config = dict(
    num_hidden_layers=11,
    hidden_size=160,
    num_attention_heads=5,
    num_key_value_heads=5,
    head_dim=32,
    intermediate_size=640,
    vocab_size=2048,
    hidden_act='tanh_gelu',
    norm='layernorm',
    norm_place='pre',
    norm_eps=1e-06,
    positions='learned',
    qk_norm=False,
    attn_scale=0.177,
    bias='all',
    tie_word_embeddings=True,
    parallel_block=False,
    init='uniform',
    init_std_qkv=0.0395,
    init_std_o=0.0,
    init_std_up=0.0395,
    init_std_down=0.0,
    optimizer='soap_variant',
    learning_rate=0.00443,
    beta1=0.95,
    beta2=0.95,
    weight_decay=0.07,
    lr_head=0.00562,
    max_grad_norm=1.0,
    warmup_steps=200,
    schedule='wsd',
    decay_fraction=0.853,
    decay_shape='linear',
    final_lr_fraction=0.0,
    batch_tokens=[16384, 32768, 49152],
    max_seq_len=512,
    doc_mask=True,
    train_tokens=108900000,
    max_steps=3424,
    dataset='wikipedia_en',
)
Each number is 128 + 24 x the weight over its row's rms, rounded and kept within 0 to 255. Layers, rows and columns count from 0. Numbers have three digits each. The size before them is the row's rms in percent of the matrix's.

# layer 7 MLP up, 640x160, rms 0.201, rows 604-621, columns 80-159
113:143107140146132177124113128131106111137114136137145156091088139095120114117168118143149132139117133151109096142114086105131138117088126135129094118125119171160149118107133149127072118102119167119138156144107141113130129155106109122132113157
075:113135138124142138146126170123143166118116128131132137119109178107111111128087104151144126151122099145133172156124149094125172122129161115159106100124155161122109116147150149141110104160075093171162119125141155117120128119119117147160103170
098:129114138160131143120116110162128112142135151101159141125154107110082144125085151147142140107137128091135135137101122118094118103121146149159120176119158116122114118182145118156139141162150137090126115091115122109150081109097124109104153137
109:123103121121164130137139112148096161142102152138154182110078151169076144089129124156114111137114168141148119115095146123112112126126187129111091140082112097135101090092093108121161110125128093142150122117137119112125130124098090150125133161
108:153135130116106162155101129111101082131128069159102143159182135147106134119104152055113144107088129105131081134116156081137145140155157114147101108108109096159151111147106118122138130138115145155114108125082150133111174124110093161103168148
098:121086158154176137115124144132149119118120154120147118133176086141137085111104117130106121151135077104121143159181116178141117062127139135133144143128138106142097132153154153160133118161147121153100134164106111147152144126141127113156154114
103:123130116119072128166153106168105154149155139159140127128126123172161120117155079101096114136127138087130135069169122112109194111136126119124116152149118153145114116144131145156135176127122140151156135139136110075132151133120135116161145140
091:126159118117117128162111141109090099059132109150095123082136167107152142129080091093138158145126130144140115093132160136154131140140095127130111146142141107153145118108124147143129148093133143100119157130120122104180136108156126117130174109
101:083135103148143151157180124112136121139151060095135124114113144098150131151101125127114110120169134139131116117150174122123108150115090083130186164162097142118086125121182099172105145137103147125138095124107148097142146154120163150142090121
110:119157144116127159130127161075109136114131129157106123124121112108114114109145134113101126137127142112105116077145100152171204136146138117114114185111169118140144171102135141133130144128133125097152107140157107107144128125168077093109154153
100:110115120133100128137126144103106121161145083151119155127136123116125117114096131150109141130125113126138145094092127140137120119151167112137106064137152132177138102126141196105149102150155139142097108089138088144115149094141140097134159150
100:145122155119113152152147140127094123098134150135138163087110149165155114094128088102153153131157164113143114158097150114141171122130121118119115187113057121152135146089116122108068146108133178135113133094140126101117139151127171103128107156
105:167123146101135112085095153104147129118132138133124118149156093124126127156125109109171143124104082166129162132140104120164116126144161151147128155172139133142117144112133156130151122108103129172118111144114096143121089167144146146126136157
081:138122113131134117126154075135111148173118119141182155146140119136132150092144120098116148112095097125121136159139134087137114136107111153153175151148115127140102109165142093135126132137115184147150145156105174100148182130115078132086124140
093:133120158109120081141108150141124122126127161150132099114147101112158112127131125110128149167111135099085098080098103154110130119127116114099138118125170140135125135142155160094147144138138074162127127158124192131111082099176114135127125151
087:078147109196159173115127152148142135161141123130176119134134106133129111149128105125149132114152120099129138130184145140153120103133122086114124082163097115164143124064119123141141098136077146117123170093109105118162134169110104141126153142
101:138128125108147174089131109101079136113123158083116117154109138125107140115104140165112093182122139137099166165119115115168121128124144122116110101143100109178149116097106132114119156113088105152148096100091106163142160106115127130161124155
108:133136131134082109132142111157116107125128118102091097101140105138119117144163087156160163139160133139106106152119144159173095124121193092131141118147114100106130106092101088119155154096131116122190062102102125112117154112095126107104138178
# layer 7 MLP down (transposed), 640x160, rms 0.209, rows 604-620, columns 80-159
108:115118089120138128142093137157104144114110132160176138113127145129151140075118129134185111102108164143137100136167084115152136123080096126117110107119141125126158144109148107138143083113096147185157098124114162144160149144131152164164125147
079:132106126125132118069094104157134135177131089123137151105120124147127136104107124113158111116142124128121093096075130125139101108153155138158118120145127102101130136124150105131160156071157144085143137128147088108149149114151187167147132137
095:146133119134143071088097087143136125094084108163131108111126120116111131162113165085154076136133139112152130093156138119131135089116111118116158149168113176159115155159124186160137122111136136122095109149123111124130131132123152122156108086
099:140122114142128146146106115118107144170070132155152118114109104110136132159132151154151088107152114141091070114125131112127137128113083103131158131106110099128156108166134154134111162129123141162099138153100142090151164139165132120122098101
108:137101152125127111158183111147160128100111164092123168101140124106127162135130098140150128103151108146155123138122107116169086144128089143125086091111117131111159131139116154112122106150175097088061156144109139192132138147130117160116145174
091:125108148115147125139166144141138101146159151127149147117131138124137136086113123147069093103164173142099151120121109176121099117106142140124107105111150133132096118151129142104115129112138130114181100119147134137140117141144092116108157143
106:113162131152095150100157132120113098136124114121127155125145109160133112085137123103107142131134109127145131096124138140044184097134163153150148152126125127154152142144117093145147156130107113112130135143115110134163117065100135184146138154
086:113100111155137110134133119144113164109118126152158142147156117098098118072096176113104100150075096133148121106125121198152138143160139137113105143119119153147124131105167141120073175167085163099103145121117150154118120077148098147135121124
108:103133142158116122112107099148126100169156123100133129122136142178125104155145132077124146112147202096102112118141106110157099155114160105135131107112161104085163131144103156114089144155127113118148092105091178134134136113140119135129131161
118:119116148105159107124093139102127218130065103103135106113171153138166112104145117200165161155109107141115100111128100119143143132124111134127112152086139110130105124158148099110167144159148122133144131115128114152125123136144150141111133158
101:143111108105135126148143160133138112096094061110112146139094140121135147131140135134140155148137133129108145083130117135161103122188148169116145152187174093126118187144095130144105118139098105168111127154152147078101111125141130120112152149
095:116184129111141146057139100118137099095086102142111141132114129136116125130120118159186160114145134150125131096131125142141131106110134135160115104095137129161109137148158137118143113136147129139138103129118106137102152102116148157075148176
105:144117152079107167107141086128100117176102135123132129149147140156145151129165142093131115154108100177115097121126092115129126101157132116121103188143143148119134103198125155161113127138111130068165125140152155077165148131132128150169156108
068:133164092127175114161156113162178165145112133183110129154106090142128116110117113106131116118157125096128123149120139133151117099145115107155117116155172104095128143126062147125111117112065131154064132147118108134122117154100170137102135149
089:125132142107135110135095124143120094140135147145121138195107117112135176152126161126125134127127163119090139169106126125128122116160109143102110105140133128099148143095099132105158132103117138138083108092091149148148153141096129150148098103
087:136156126134059098130131130123151155155100123156104121083137119117127122094153101110151116138111116097172166100139144119163139156112130134149137160124125120113149093126147138122141089116098126164112126130137133128086089161094130151128112096
096:107125176121125106160145120172141125117122134146129130147148173153144128142082124135126120116149111133163137145143154153109111155114165151114118137083154134087150113085147090108137152159126135129141121135112107088114078152084112160113105139